python train.py --n_kv_head=2 --norm_place="pre" --attn_scale=0.125 --init_std_qkv=0.0273 --optimizer="soap_variant" --beta2=0.98 --decay_fraction=0.763 --batch_tokens=[32768, 65536] --train_tokens=239800000
Each number is 128 + 24 x the weight over the matrix's rms, rounded and kept within 0 to 255. Layers, rows and columns count from 0. Numbers have three digits each.

# layer 5 MLP up, 640x160, rms 0.264, rows 87-130, columns 0-159
125126150111155132123115090147111143127132182135110117121136147154112144124168094136135112143132108142140117112162111170072126069142176136108138129177151114109104134165056100101109115175121144108078176135116107106151166142109161123115144141147139100162114146093080107106094160151139159084167158126119145080105131093140105097133120099153165116144176124132139120110111163117130136127166080110147110107149174145111160113095143182146107107136132120113158165146142131102126121096160144
114123116141116112166102165110138108145140169152143134128144146150102135135189127151134131139129126099120116122151180135124126144091103095118172113129150085126111155146163160125134106129030141100113166157070174145143125146135113127113132105097109138157128166148127108106143146125098163086167119086085120070140093107116117156106110127090128062134128155149185138152134157153126114116168141158121105130132111139112115172127126141147147099105143138128108126135143123127113175122127132
109140172109109131145142151120149135150155191171149078156117145093095132167104154085092121126115137120106114130128132101127152125127123132160074085105130103109104147099141106108105119136096153180111150101166106129135112101133136146169120078092138131114107133116124149180131136121119171135126117151132132149123113127164100110089108122132165123097129133171128140150128104117109129145165119136139149114163145089116118156135082154158086175117147099126141117113133154105130105112136152
156111133121154145150167169148169126127133198155112141121151140128134150145130110108116152119145164112101099135133143106105145119170096106141140123144088107171135106122116149109145138112133127153119147119116069132169156134083155196126117094113141102075177114126114144102126128107146129067103142075130133114122089102149151130118139120101082106123121090163156124148157118106111141146185105130161114117147145134157132117104125085137140102144154082115152120140109138110077107101107109
135121166117153098141150076118146139123139135130106109101056134054106160169114119124098125097134149142097138162199138131153147124155160122160109116100142135081119146164122141163126151136125136145120110083110128092145135107132112145130116119094133190101082144147149156100116103132091165143110154171110152124122106119116122115142111124093094115127109104142138149112119183136173125129153153166114098110106136077124117135150094101132119126134148183109153127122079173115095080115115141
118138160122186142127122128134119098101085170150148100148096127116091163115098103106134109149116154116147166125154113090095101123123122153139118103139134130151124120129068116121137191148130112159110123166135092114094083086117156145148113131167074122131155141094123129158089101116133109123136147152142148142146142152145151161113131104126139132146062096135120132130151145111118115119165088126153110088117165097079127121112160155146152178122173071132118141117128143144131129153140170
111085128151140146139129149173117149147070111123157122148126132123120147178115141132122151097135157150167158122158129114127127123114155120142123127112143159097111109132143136134131129107135104110140137114124157102086122127147124113148162114088115125101137089160086132148103137160099111190145088107132102118122141155127144131118101142135100120131120096144119099117091153125146154124153090154152143139143127128070105155117147125179117168096137148070152117096125098117134132122103114
120147157118157123208116142144123157095092146129111114136076110095116115152129110134092113114134125118140137150107141147098098124160133119185109050146131134183118123141175106108111106126114140103131156131134131151132162091138123167124126101049154116144131160099104134170160135157151089075121159138132137154153109148125105108093113103143135104121142082132180164114152075129154096125130097167105087151083105097108087080128134140107128185141120153140113111112114179160117153142104117
176117121140065101121097175133118138177099144130122083124153169149155095115139151142137125140112120123121119118124129141110134136093147096139075143153129154102160155113056081096117168127090101145121134092161144141119110111107122075128133149114124125113141136099120156136137129127093113143103110128132157157127154150137117150144124152128156167114108092165150123136147140103150138123136150165143097109099123109144125092136123098127127106117164108115156125117132137104094147143133150
111115091129155112121150118088067127084135142096162147097130123089128096090102129106117156096113128114130146159120152162103106169110119135140147127151134102136157091159202099079123084078098194100142141091083152121131119141136137124160104118124102115092183131144130142145125153149144152113149123128132145095151135135129100173115100099130088120145163157168094113125169137140157126115113158132139148122123085141131099168113071145110152147112106145166120109165136128128111133122082096
145158096074153159144090182119154124113136135165080209083145154117100135156143073078137113111118111189187156176148156109118121184106112101129111127137137151149133148150176132119128118088127131089088128120144129090146114099134091163105128153117152120105115163127169157119184137137113144088075110132141170148133091113143170145085101140143094093119102105141174082132174124131124120113100129115129076145128163128120076127179134109144119130098134156142103149146164169130124138149128109
149155129131113071154109155105164110118091110182076120109152139100111158087102156104149153126114089123138103142141103136125109106119132160161153120116139131142083112069074137126151150078132143111120145153141137092109172160124151118134162128077153058096153163111079109096112132129121126115168181151143159141125110146116141144120145125128114136132120105116089145122125122140088136141105151145125122125127107096088123115180136172168139099118132126097130127128105124145132141117133132
130086124131118123093156148185174125130118141137108132138182116140080132110116115147141123132137092113137155144129130168128096078140066142123124105148111114148097130088099114123155089101136148136104125132128139146172118105137110130111167141160141109132131118131123137132071132105115135116109151115167114138130111056153119126075151155162096127182134137095116089119137155146143166120175146144098142140187123159166151108116168139123127119115182126080119111108116160137117119100121162
156128162114113129163114166123132127118064129104158148122119113111057103092138140139121125127116111093129134138090127088135122180158145097158104140129166141127121146182132167110132150132114163133133153093160111103111126119100115127174153095101144148128152116173105146131123134152117125167150154157081130141126111154161107171133103113108164146136119094151107097144124090143133124137132051125110073110104103098127119137149157158094147134131126142137159147084137134060127148139141103
136084133162125141121131116113116154145146142115103118152150176120139115152143136148137127087107139145120134130154112151085123146105128117117145113095132163127121121148101130172105129108176113135153148126145187131110080153144156130128085153152104134135144091139102149114145100102139178140148122122109092143113127136148120121122145133078176185095150109114118137165140136166123124162119118117073149118084104154103155108102103124128122125110097104128102141141114134145120156150133110
144150174116160173132151120136126147141123106119135130084113116118101142133120141124129135099136090112145142103123120134146149117110123110125123124076181109118099139111127137117126142115096113135138151105142165179105121144171110107142098165123102145135164137109116154115118112149140120137124124112124164154149080128132131138139141109121126113132161101111124133163117094154137128069173165151143135077130147190117138152170109150081116120133147101105114119100133128132129135130119126
171167082111118136150174120139122160167156150158094126130168111173124110146115083112112094145103171093099102116078092110150149135197105111111138128154140133119158112099138115137127150147097142182103136103127118115142090104101147128137119127145148147161158122191105153083141139144082125099118112096142130144148136133130134159088121121132141131106129140100150164107162124070143138100156147120106152150154115131163148120129086114101103064113142112123137105138121114114133185099135127
167129109116163095138135153135120163093081154110109130101131145143116146126115129155098134133117133137086126119163114152108127128119119132129115149102094132151114158107163122124089126127134119111144143128141112110120156145133116140124150171140119109140125135130157112105096107142137110172136153126150129149135112114134144139179146184152113069098128116115127110100144145088139128133069162149118153137088101142097118110147124162125148150124122115124135133160143128111128150113126158
181145142073095174119119106126091087091146112118159139149138163149118124135101101114103101111136152177085146132132148145139107128186133139124088148161110078120139162155120111091141089101137140114130107139110139190165134076141159153133128105150139168133126132113111146116141115082146152137141125107121163138164108135154167133151098143101119124159097108136144125150153143162085137133126114122169118117158175097125120115145150111089086143138142118111127145127133119067143116101123104
143183116080134134148137117097113163121110131090087132170164109189142189103141090155144131094094100132100112149131092147132144069163147132122152142163117109163091113119083118058098142163118153160079124124124105144058089115166131112176112169169148125137110133135044145119161126076112148137131133127134038119118140131122075103150134151124076115084163144126148150109197091110132118106127132144141116036117134125138150155093063127125084132117093126141140117211131130144142091158146105
098153151141171114117100148126097114129052128127134196116125106117108147097133148161156114146117123136152112168103135113093147122111149135126127138128107104106112123154156154094138154144092122138121126053124147114136153129126137068139161126098147106100140121170105171163118107137127107155107134124136165142141155103123168103166124125142069159155116120160161129100089117111100165131097119182148125139115086168080103154124118164135122143170122095117102155135119134102117118102127103
096144144191133120127133152150129127132130116178146161151155112106146125099068124115140119090120148153113166120130104117085122104143114144098135139140139148115148150124099152146129072137122145102175146134137137109123125120099169089113164122108141147090144116127138107149144156108115125121167140135139178119140130123138127119125136144168175080120117131118143107151111103107146109123130111149160098100132108119143130140099129108185159107104090159142129157140095118115068125092135157
146100157110141151107119142136134130121095108109118132140131091095134122149128171111143130154098092129147104113137140151114126133174122119102166098124115135130132108116100125134132122119141146108149118144122139085127121110158073135083146144128165123147165121120122136144130132111127177186148135135106141105130117109156120143117103102096081112095135127124165138131145121134168107154152086145130123147120172126138130140135106128105134106127130128102143128103129085160127103131151133
111152111137159153137148069127152147146159122136168135132145115143130153122119152093127101148127158135118139105127126136100104142133122098165108156135100104104146129169134098102132108121145136139131148091146123127124092148143117130172138113103127153114114138144111172132158148117119125117133119133130116113142161149083147115125119092120125119130152092093125167137109138091156105145108122142152134114112097125107145108142108120083095104121127130169135124127120115135145115121150166
159137124098169170116132133122106124150163138162152136162125105118137099077113116118144125128130111146077132134144143128124102123130181132123115121139121083086132143132135109117146116104137109132135128128109133149152137106147098177107145145155148110126106115145108136111141152112115122121124126118138102122146109129142099119128118123115096127146116133148101136128133106144092101137144124104101099142127172146123112134152109134157112149110132136135151137133119095118112120111145051
123112116111148085140145147135147138122148163137101148122130110124146155123104125128147145139127117122124118107132138121123112136132148132129116156148151146149115108104096132143116115120111160143107134142093131138117144120113109132135091107103140152128159117148125151110171094120130118130143134116088154113135109110135119113145102134129143124159118121119152120131138145135100158109118135129091119112103139145134135104142145151105152113101139116083163109083126130132149147092122138
137131122126140156107130078176103153107118203128079164122159115140135117136132132134156163119155109141104094121132115156102142127153107172176091183132114159180112105163147101110153167144114110127148153117144121103111145152087121138117120072103136137086122137137133125152112072110126128135128165131140129142101100129143101132112151141115132117179128085109119116100151090082118111132089165140157114142159101163085103138120104089110151121132137124130115170134121110166085130145123112
112154108119125144148080132145137119130113180180082139161130124092128132077100118147136118122173127135123140135111139112127120050120117129137122155104105133117126095134153156158126093096117128104131150159109131114112142093126133156118155141125151079108165103120114145176182115102117110117124094137119127117116126149138128110157102130103121158157172127138116139112122125146086137153090137111133118115132140115070113157127079116173144143136130188142107165151106154162124129158093118
123102134124165200155126154105095122140130157122136113166115170177133135136177138139139131110126100163146132131118112144154125148108115100103098107146139115176138121096104122095161143154153145164127142077136142147159132091113100153128093123106094084139125159149117098100128153109112147134134108135086159146108115147153166132107122123136131128128091133163111144136158145143149162112111118133113132117172110099165107109154137111122112138098110095119123112091142151125117141100159134
104116140133108135077105120167108141156125118112135120159133113114122112160103111106139129136140115124122095154139091153176173134114129131170121097144147139141128097177145132160130128121110116092130113152163160100128133109195099115148121090112129145131150122109096150145166095104137114127115145139145124152130113112119091166072132163185174143155140098134100143090126112133150123085120120144161110141142129091124130142090160147085084117114154108126125143158150133120114104115139104
140092158129114181095100110142113126098141135076134127116073152162104098076117116138149139109104114126128208146113141159140127085141116156113130122147102094132120109109109162153159117140064143134095179169146132147137128098097198140127138120100069114190146124055076133103142103096149120170080149144116108143151110139156113139098111115158171137108139096106156150186136087211124098127155142126173091201131126134184105101172107100101157107121133197155112146074102128140109102093143112
175111100124164140115088122108124166101118177135143124129105144066130091103097174136117129134129099136129076127093087117139115136139114128093114075078107151110092135151120098144138144105109118114137131144109076155120136114130137108112163163112106108172104138109146063123130078156129113186127114117164102128118161089184116137091134112154165126153161177136108136127161095205123121104170170134146110152131140120091142144120136158143117141099084121127171178126157120146168084128136123
098162118122178114120209121147160132101068138090117156120134119126159140144161142101130138117086152116112138138151130151165141112123107108145172111130114151120099123143127138136172157125126167074083123104128072081105129127132140143140110133103064100105124094157125104117146129107146101126156144118157126151114109101118120128103168123087147093104079144133111139181130163183121132139106110148151120114105119110120110141149146113119119141119160085133125131134119106109118127101129084
125092116138119134124178146146105156057162132138127145157157140159140117113127104138122147183117167134142107126154135081116102167084128131099135110147122120123129101135095132101148124114160098147114108155136121113168124144135127135122122139127106144109133096090122140140137123110158113136117139091138098119145115145131128105093092102131139155119134135110138143130146170128132095118186132169130133096159132096128090132101112130137171121148168127117144112147114133144113144104122123
120093123131128155153119119192119110145119123106133190163104115137128119098072166129072089110148147185122119128125115160084098131168136096125116106161105127135175133123098125124132093112113159134114155160133159139157130102138143152131097132121136151120085104134149142149140126153113107149128060111129154106091138117152137111129122143095181086113117150157145125114147110127093101111112127099156134099125122117106137136145106116123152127146148145138174124102131155062092114134132175
116120147158145166160123109141125137171125114150139086119148125100078096096139125165072147156099174121125084099117159092103082143111177108080152113115134123129152142150097134153110116129159148107125122124093120135131107150117164088058128138112110164109131102156166072107159108111125166149117187090189116142136117152156090138116158116134100154148153092114154132162126137130127066142164081106164145093152150138145163176176115175087143151126158034126163129133191129135102133140114149
098214118100128175134118126132110110117126118087104117139116167088099131099075146138177139145107099136164119135156101112139139096105130142109164133130122180131095120127137139113144119093132113131144150190094135124090144057144095167118154101166103145083162122123151125088143132113201115099138111115154139161152146143113146140122113126099146167150120156152123126146140111123149126130102154112092137167140113138117058108158172176150144157122126097100108132150119115143124102170136111
151113146135084159119146118146118116109135159130126128120127123166105118082094086113103160115123122175161126160105106110130143106149143104142135143143113116153132123158131164157101124110137134165114132094134095163109129116169159130070107099106115136152146116124102122132162127106093145146110126138092119156128122123157116114099086137129174150137105126092162129127121107170113138112118151130143074156194125119169113092175131141110138120104127129103090167142135097149146130153138090
151115081122105121128142134144121119103116136090107140171105158156127143145094137095119141110137132107135124134120137146080169150143136117107099130089130151150108127145094110150194138079132156190125136103159167058156135097128095100113116135126114129114108107121122126117115104117128128100147129127126146091098118110156136166156115148108121161141137108153091108150139158128106174085131162116098084094143136155116126110158132131135150116145094112147125161124148084121112147098149112
154118097116053142114147123099136134131139129098158139123085079142145157134113161120136113145131129157143142118152127108131115129133121110127106101134065111107120106112128091131099125115158149144098128109100136106139139115148136106135127093128144128158172115108136173117140138103135127139138110126123165113147123145130166128117132144142131115158148106102117130133138121188112141117140118125170152142173144138102149147107104137134132088133155104127155102104153095136121115156115101
149160138101155161149126108108126158116106102095134096101113159109101117140121120115120135066126173132137176154132148204130095180163133107113156088096102132100164145120180084117134145123167122127135145115103097110143129142100109193073114139136119128163152114134134132123122121196137098101156083164138113148126083108133138123115076127125116167149118105138122101159116072126131093126121122135082137202085130075093140068103145147132134147124115135106099160109126114095132176073117074
094112090122112103133112190124125163139128178148110109128090189113113124150230119158147116128124132133133121086093102206146197135142129095128130162128109139139145105084162130111113137132109184133092133136153113182109106192107142128111164191143090148140146153189111108129149196105136151074124154111131120128127099141135119121111157109104164148098129136092140114099126131094153077085133162184115146181063097069073084016104121166128110151217141100167091088150149117103118105150126109
170106171111104082162137146107111084091110158147153079131110137099102116183156147138143128093145121129101197143093169145142100181136175150146078187123136130125110137080205148150104067104114144051164101132116137150107152121173147093118121158160132155084161158112132105122101137119163129167190120119154169104135129171164138109107222067098070138129099053076181134124152119107103146118098136122123126129066147164104094112150095105112180192163128085163100104113122084095093130133170146
125125120113126131136113130129130155130131127127140147102113154178142137140139135130172083114141156120145137111145151124113147118112094100171136113115155078113123081137162107163113126146113126149122090118138128125121123140152107138124168108127117092123133119107131127125134127121133132090124108142114142121142144111118090115105135104146127143118107118151152091144106165141127142112154130136146114150129141127138105136126120148109108146117116121086103112112170109116123136097099121
# layer 5 MLP down (transposed), 640x160, rms 0.24, rows 87-130, columns 0-159
139152119123154100169128187110158157101122151145148126160114124128121150139099101139136130103143145160140177161129140094154151119148122089152122135143120141138130152173184167104181160132129122099135142162155124156118129094096131112118133130126150107117116134134106099133130160114129134148138145115161139131138166178097151129095120096110125161123128109162093151155091132095124124115110158125138084148129148123119115095079139121112135178106125124119182122142131182140115114114084127
124125110136157142136145129116122161117107167149145131093151103065131114131142152123146152135127130139128136133128100120136075113143112135162083155142139117095117148098125146151115141161162088129142108122136115103143103177126129087130134136098151147133135110136177102118111148129111115132134107130148136094123137092103154148151135135088104107152109085138121126103070130120116122137091115163128092130116108118145134126120149149114103113118115121124098168118088118122124118135137104
109152129153147126144116104156150147051121112089146101105123124123117130091151130108093148118118111158148105151103121144078079101166129128090103112130154181140188117134113139127103098100158124129152130143144066130115137135123127122095096113157120107102172145118125127106135154121107063137155117136111137098126176112118125075135120123127136124115098115144102129146122143121137113121119106175135094121162130084091121134111167152150126128130080114165144113135116112112178151147128099
097124124115166095115107126113159118144137107137166141113104108159114109120099133140113128116138146115141136146096108123137146139149128110156149130097112113126136137161132153114125109106168095106145168115100127106161126147121189183141099107149166141088150159118153134114173093104119193166167144126140133088122183111119082082088126131119164095100123069115133162133162129152117131092197108153157133133144121127159148123109115143111160134077031100134127140151111123159148137129116120
126109113128178107146133106127168094143099128134120068141098142147143090166173219137164145120104159167077132137139140164100190109161165159131091140114150106119140112102162101150151141075142145126110132112147112134124122107138127141092158091125136145119138140165088175154110087163066143107137131149132130110122087126167112161165112113126134169148128121110100138153149145160122139084138128127143119104118153105103183142133130094159134059139093139086139129126116120080110097121111146
146169137134096124131141124114154122155092184122140088120158167116112029080129121114139128133161142138165151095098165106139110121117185146149106136105139123118110130143122172078144090144097150105141081138114155125115142127108141105124133119115108125140061110134122142143148113100092140154092108109141097124160121176188086104110132119120127187154098137154102125095116126113132149111131146100111135136083139131146111147173145148109151115127142141130118087147153147110146122093147107
115138136155175113161160162113118154167134153119132133109123123118116160136144163117124119072129118089150142141095107163156102146136144121120145149130146155127157152169075183130132136126116089115094142115133133088140094135083081140119117127138118083111140131104156146102103107157159095109137149116159135156135115112099136066132161141141098150133124161113091126154197183100108159128150143124155110138122106118164169106117080155171116135131132085136126144137091173132106121117115131
130118075134111134126102127134167129160138156108117110064141154147126142113146115096130180104122122123123106125130130108121117116121151140146113115121132154144138136106114134126135115126130144166138088089132100142148099116080123136114091127124141123147143123102095124117114151139136113147116112099164109125055152123110117114146174175125142157138099155140096074126106200081117132133121143095130172103124121144108142100127139134090095173123139141128176126145122164110149098137143134
099108153123137134154155112111126168121154084168143137116122110117104189148135155135107077106143096153139134153106147129146091127097107190100156128179151129160116131107208153076124113102137136141109106168133130098085118149123128149145100093153165113120128125143121109122099143135130138136176154132093123096127150164117144128143111087121112122095166133077110160180145118115112126163125112141169166115152121131148097128079128090117118143105131130114101116127143150104121126112112096
074116123105124118118124122128134158146134117125115108152105169143124110170168132154159159139138106158111138107131130153102134117165127153148138099138119127120099173102085136118131119126129104138154111148123134111064133124168117102112141135126120117154123181079179169138107167126120159156133151111143102163129136127170148121127151133103152120075119148099124129107108149103069100097140129101148137126151132139164098129164165127142100128126109143148148081148140088111149164155107149
095135087113092117155103101126150145122113143104156119051151114085130120104096147115136116137161129139120127129154133141133095137137136146112113123154126176102160122102067162153107128119098177156139120089118084093111074106122135105155133112131131119145145113132122134074098159155107174136107106161142121108120134114118098118159155144121155108147095153187119133164116115141167105173141123097081115131143152117119125124091136136081094135139140107149099144128105128154124134186082104
096112119113156139128150097147122094136130135109157098129131098142107092139143102093136125138146157108109136076148142096143156168106157116116139145129152113142097137138095128115108145153133134141143089087115120153122084155125135110134141134169097132148143133130195135170148135170116133168119125100095131112151093114114122140179134116162166136114146134105114172143129133130143127098159150097146132103188149119142147159117098073144119114119085148128097135139111082105106105151117132
105211082132108119124129089099149108108163144105138159154101177109113096132107083131168128102130095151139117133125131098131139126097145148177090117107175148127135121119125047131109082177164093108150095140119122118106131130086131160067079113107091110132111141176075096144119104142137119149109120107164144130074149145113132123110144140122165106167105176172125110152104144122132109162101116184142110103147156115141145105123134110135081087060166122129184114131110128136131115147149153
068111091113112121099182118151109083113132086139147115132119142135114154118147126170173116141132094145142127155132099132111133143150158125131097130127111102126127154183060174133156115146119123117077144143129149112106145095123143081152125119135144099126129118137114078135124114097188080119154179143102121119102089114134089145179134148173150122175130179118142092127104109131105143116147136192093149140119119096108138157105132136132069139170141127152158125136118101118112130153100144
166102171145131132109117131144096129159170122136123102127181093141131095132097133133108132184152112092134136153116131113129145136183153154075152105090158080137126168135166110148146165109123101125161131164125067152134142151143178132109123154136145140145096147158168117125137187136125111159130132081107114124133120154124138132122096129129136171158153087157130092095124135127123112109087105127162169124140127090146114164119140128139170167151109123120138122105134116111143171121117089
101093122171126158147118139142132166129142142129115134118161096162134150139089110094118101151108155174116101141116170128110119136130117191134122122124153127129154140109117129173094120142116141092104106141107110132130131138118099161136132116114153114150111136126126146102102148137154112092125129161167130093106146116106121134163139155158140132124134128152112132176124151149124126121127124108113120101128160132121089115137130120142114081129112077120105112173141128113138117130129095
144130142131163127092136133135126086141104106152111139126092112094112121141142157154173139117145088144113125122137108125100147127098130127151102116085107126129125133132103141132118115133120127103125127134117153095099140166141103118110141163123135105158110113117162117157116075118143122106133132156159143112115112135147148117125132111093112086135113140162152142137066137137091130157105137142118116110141116143099133138144115153121127067104104129109077114154114165127124122113125135
111139111176146113102117098100166090163140132112119145146190124127103110119156069148131113184118110097108124136114148102121129127150163109126145123131094134112142122139167139126117112122158121142099143122117141183086124063150110122115125114125133161121140107112131149160147127135117114129100165144116127122146115099120169107090120150115107133114140120105133163149122130142114097126117109145119075140118112137109140113080124126134103144152108149167164117119116157137079129120132113
166104110135123188086128132125100068164164157126104128167101156151138110159176098140130104104119133148120159128171163141101150141186152105131163136087118142124149093123102119148167135158112141094137127136134127188112092129135122129135136098130129152109145109177140144115154106124095167098129100073153133138119120100118084068127141144150132117119139147083125170121105148096137159146126173121123118083148150110104151162150132099150129104124123065141115151067161122123121100158120133
144111084142142132162138084125128125144148121146123100080120130047114142135091160132121132102147106094167141167151114160129123117125162147166104119124095112116151159098059154114106129155152146140137105186174101178090127186152129109146102100136146128138150122128086130091130095080122115082163153159167128121112089131109143151105158119163157084125115119128155120144133124131110121180102140110130140135141158149142081113106150080125128114091146126106120116111138122112118183147099142
138091136136080149133155119106147139121165108116105092157146136118139145112092101110136090095141098173070104107167112163121130091118120157124099096108126123173139156134108138164120138145148125126140120133131111135124106138125123095148141102152126153132108106128134096112126137114164125128141116150144119139110138146110126143114168101128147119088163162165111104145092131122120131123133157093125137150133149085137124127138161117132126148102110144131131134133116112117137132143117158
113143087123122130147078120135095110140133149137114090131115136156147094105136106127118159152117139143134076160133162139137110141088106113122111128120119100157136124145101135124146132163142168152116156110144139119114140148116094143117095108139084116085127123152118090127111157166090100154112093164130127115129132144121116121131144118123139140137157154169127118149153121137166163171148135139142137109109103121139118098091130131162110158124139160109117140152146099149135124183139118
118146116133102111116151097142150139117151116147131131136161109129139081104121094129120130143107160119102112101120146141145123149117154123128118126137110107153105146141145112152098110171101133138154120148107139153140112159118116156159124138165119153100131133158126125101118126135122134119116124119122126104134071142118106134154167156171147116159119119100107123144131135120102113101126152142084178095128067146127137151152130148136122118115099164135107120119161136097142115114144092
101096109109115135145141146108141141112126152149078124155143149148138116148124120110146110132148138087127128096147133162141134159098123123181124132097098111163131134098130134133166145120098113108143147155102120113169129123063099127108122138165138121098133143110154152157138147138149114169100115105120089144137121137145110174146128150168134117141126121106128091158145104136130117099108116080129115136130123123143134104141137127133103151117108170131092122145131125102104126101149125
154110116128137112130136057108131100137120116105113153172098120133139151128150138133171099124113112122118160144130173142104157147139130114118123138154118117129105118107149119147103136134088158186148106125134101135112096103136117139113154147112127153168132096111148111110119146142147124106102148133151109148121129099147067089135102087170110149143154122160140127118140089128124093147136125110126110155101145125137123108092120122125130112133134149116109140128098144131124150120182155
165149130156148152140109114143127122146144109130144119116169159137124138100141135133110144122118133102126099111156135141100125128113109104103130122145108130075095122111152112082125108158111118132107102135139136115152126144119112146124111135128110139157136121111136099146095190094124139153171144123155107144135112117155109139137167100114131140157125150129132101123104158121127091208149108112144105093141122116116151158118093113156107114166143133146081112143123113136078131126127143
124081151143080151133113129147095111110173112135160143128136153147127131118142141133153085125107136107121133117127149144178085152110144121130130105126151136087121125102104129146130112141127104155140145157110152139130110136104127130140076138105145130086096110136142149122128162102119129163150061116156158095134120119103151122151127126128122124124149148063144130123129162129136110123129113133126100107129148123134124109132118117161115109098085133131127109117150142129125149109062160
106164132123082131143128158107137127157109117120093127082167160132105123115111095111147116110120130141165114121140122139159107120188166178139135126118077150170148153123145135072114152136127168134098161119145118120152101126140176122139115128126137152152062153126148129124096152145132131135115099133122142150166124118128106146135126138100152111113115122121098105114159106133146114184132113100102134110116120169133133101195179107094144147090159094127125154167118157142096119120145126
146130096120127105159166106156158151106134139105141132154149108168101175150120126162083169156150144117147099098159113167115124141139136170156155130131109127119126142120140122094135157076134123127099136142174153115115103178170126098121121101152141155147115098153157158110090121146120098145108094124121140139148146170143138122138120100103131120125155129131164098120094117129119071165137135114081106156101144159076097145134141098134140156130130138153136142127139136119161117161134164
133127133154084098134111169119139123117156146123148130106129147158155138148117133146159132065101153096132094124177157122134116085120146125107143120149142105111125147124105121155116122128130111137122134107105094125152134141124106126117164135099148121161101145114124097120175108122096114117101142142172114127120138113104164132162128156127116127136121105137128116093122084115110090168127118131103153125112104126125133094102093075149163160182132115127148109138142138137172132161129092
154131095115064129096096175101131215096106140086143163091130201119178118084137166137126177186151130166053210092139109132132137142172159133139125130152146114157121171119132142088151137150152163158118152167112118153146146126105116116133127141160116154145122096138134149138125125111115181144087161115156127127192141161148103098099123122129182130176077128087094106147143135168137118122138145082137071127102126102177143112131148126095182076120159150133173149121111141136084110110067147
194133152128115169122107123136083139142123113121148103128144109116149134147123195127126136127118102150088094115114137036151075104158128144129097122128117131118136049091139126069144176121143133163166172083053115092138142117142083129155173157113155140140101147095173112121106089139090095143142160110148081110160178153143076164129141141107119117146119158087093135148147132131111144098125171081136113131128114182122152138092139091102118086156104097136171113124161151152113117123096141
123147169086118136136091158099155163134133162134121160098169126155119114155122116090100092094126124115133129112135111129097130125138131144059118138138137180122111145130101120109128063116151124138149133087106122169096113100120171124137148123130128143137121123127076099132112099123149138128157111109082165144140124135142125150171122154152184141169196106153142115126111127125109121161162143093087167135103135113106181124153126122147133115106098176094139123149134079115169119148125144
113102115133094107118154136137090113128111143161167091091145141157146119150168147144138125089139143119146154147141133135127160167113115129145137162127147143131101142127161142141139113087143141149130095134134105127132133109143181161112125151121168181148115120088110159140134113137101145159114130120143119092138113125133124123145175148095098176095139122126127131120124161107100091129109129127142135086098136133130154102132115113158110061116136140110089134139128071166119160089133111
119104120094109147106148151125122092096145150122109125140092120118143099147126126156136130098107144114121142126136153140145134159110123144093121122159111143129125124090128145148149134121127120147110100135096152151126172134129111114155143118100135146168155152106091162138150089150161135094118109131128120138186131088147087110151121083123087106098169124103132117147111141138119118108163124143102110173124178139126135134121160147107132139110124115117109164151097085137139136053158082
114080106093147171192110114103110127138118141101126091172092174141124088097092095079096146122139140100133144165133214103102116139095076106081131128110172143095089123141101106110099097086136123066118100165159074122128078145147159151123126146142144157118160154116093130093107113133073142157086132140150137154075176146110120118142129127132143183143148119122106144119101121123087091124095174098193121196086086092189150135107125168167181090125150103173145167165101100128101172115137115
122156156100123139144151147108098130146136147160109144104064131099167137126127129128150102127099157056108122065094115097097114119085105094128138131096147123120114121121129117101182140119122092135136153143138120131121123172142094150116099155154182181075131183155124123133160101070077102197124131144151123133116119118141118141133135155089149065136121108075084098095141122144158151109145119061134136115147112109157133134129103072111142126156212126137155123091141055119159152123089121
160155137111089152104131118147128136092089181117115117082111121107184114065075127153123163126116169127110159112124088094098167128141145183120105134111106137176134109129119127140119167140109193135133130106100150139156096082142179149119088120115107143178140142101134142115104139117057112135093182108124148125150094160165146119121111088152117155093116118111090111137141087135160097102161117077147106156129152103086105107167086118122102111104127105115107187118134122186118129121123133
130129113116140105125131157136096148091121139132163083172120175188087126156137123094106100123107120137100131121126122130090140158134169186096123150117156118100132139120126129117124118127086127131130097122110144124142109065171199116121089152114126129147130125172117099114147102114138158077095112133105125117133174150127124103143155137111131113164129159092147128133143143111123192099127089119142173091072137132140130137091116164120121138178090141129120131191135108113118128139125090
097130139101123109077136136143137156133173139135095113103150134141124131130132160087121138145153151121149115113114127113161113127182122127109096141091150119185137146064158120185086138132087116128139165126118114093117154112187157151125105150136102125133177123136103105115137125100179121136132141136135121128104140125136126138118124131103142139134124139116153104135105119097120085132123122139096142112124128157107105142113115175129120126115130145154100140166149110141134128093116134
104100106137143139103120153143091098125141219129133137111165115157157143103087109126127090133157132125126139134116144124124134124149092109107151143100123123129121151119114157132144128115109078100132068084165108142104112106134118129105196160144168130089110150091106112137095124076160124121147151128136105129139149107100147116119127177132137099119111107134119137118103173092149077158134171149170152125164097124129166180153117133129097144136191142105122104132110144144141158094155084
134124124131175097157098127108114127109112184130059127086094101101117101145076106110126148076144135150178111111140145180159116141100141133173122130140055150117104091128090115175081128169136067104156163107172119083129115140143132105105065158104124124151105093140161116122121133195123107145114125101156128146088114127137109101126159154118164125081150171100140119137104190139127118164171147151176131126130119107125129101125130141125082155128150124199104089150162146147157101158078149
152144113136135082078078115117148095140091145136167121160112143161120133131123097098125121116084128143102134147092135106088131134125135168083138156112089125116134141153058124131166127113077116129138101109119142119154157109117132102126158117118120134166095156157143143111101111088158127152151178152110116135123149138097124144130119135117151126128102116164114115134084130159111128107154151147148148129139097111116130106131118123143123079137125151054108133139102128115136161110127113
106142124134151145118137123161137131145116151127166082139132115139149117110118161156131127138144134122114149148166127115094101132141145113151099128105131140139182119108100123125173112129133148161109104087151111130155134082152104150135126120128110088159151140131146152107115154066134133164120150122147130112139183115130097143111118118132084133151145134063125142114174131122125109100141146140139133136100111116118143145148148104126128116151106085124124174104097135099128156114111141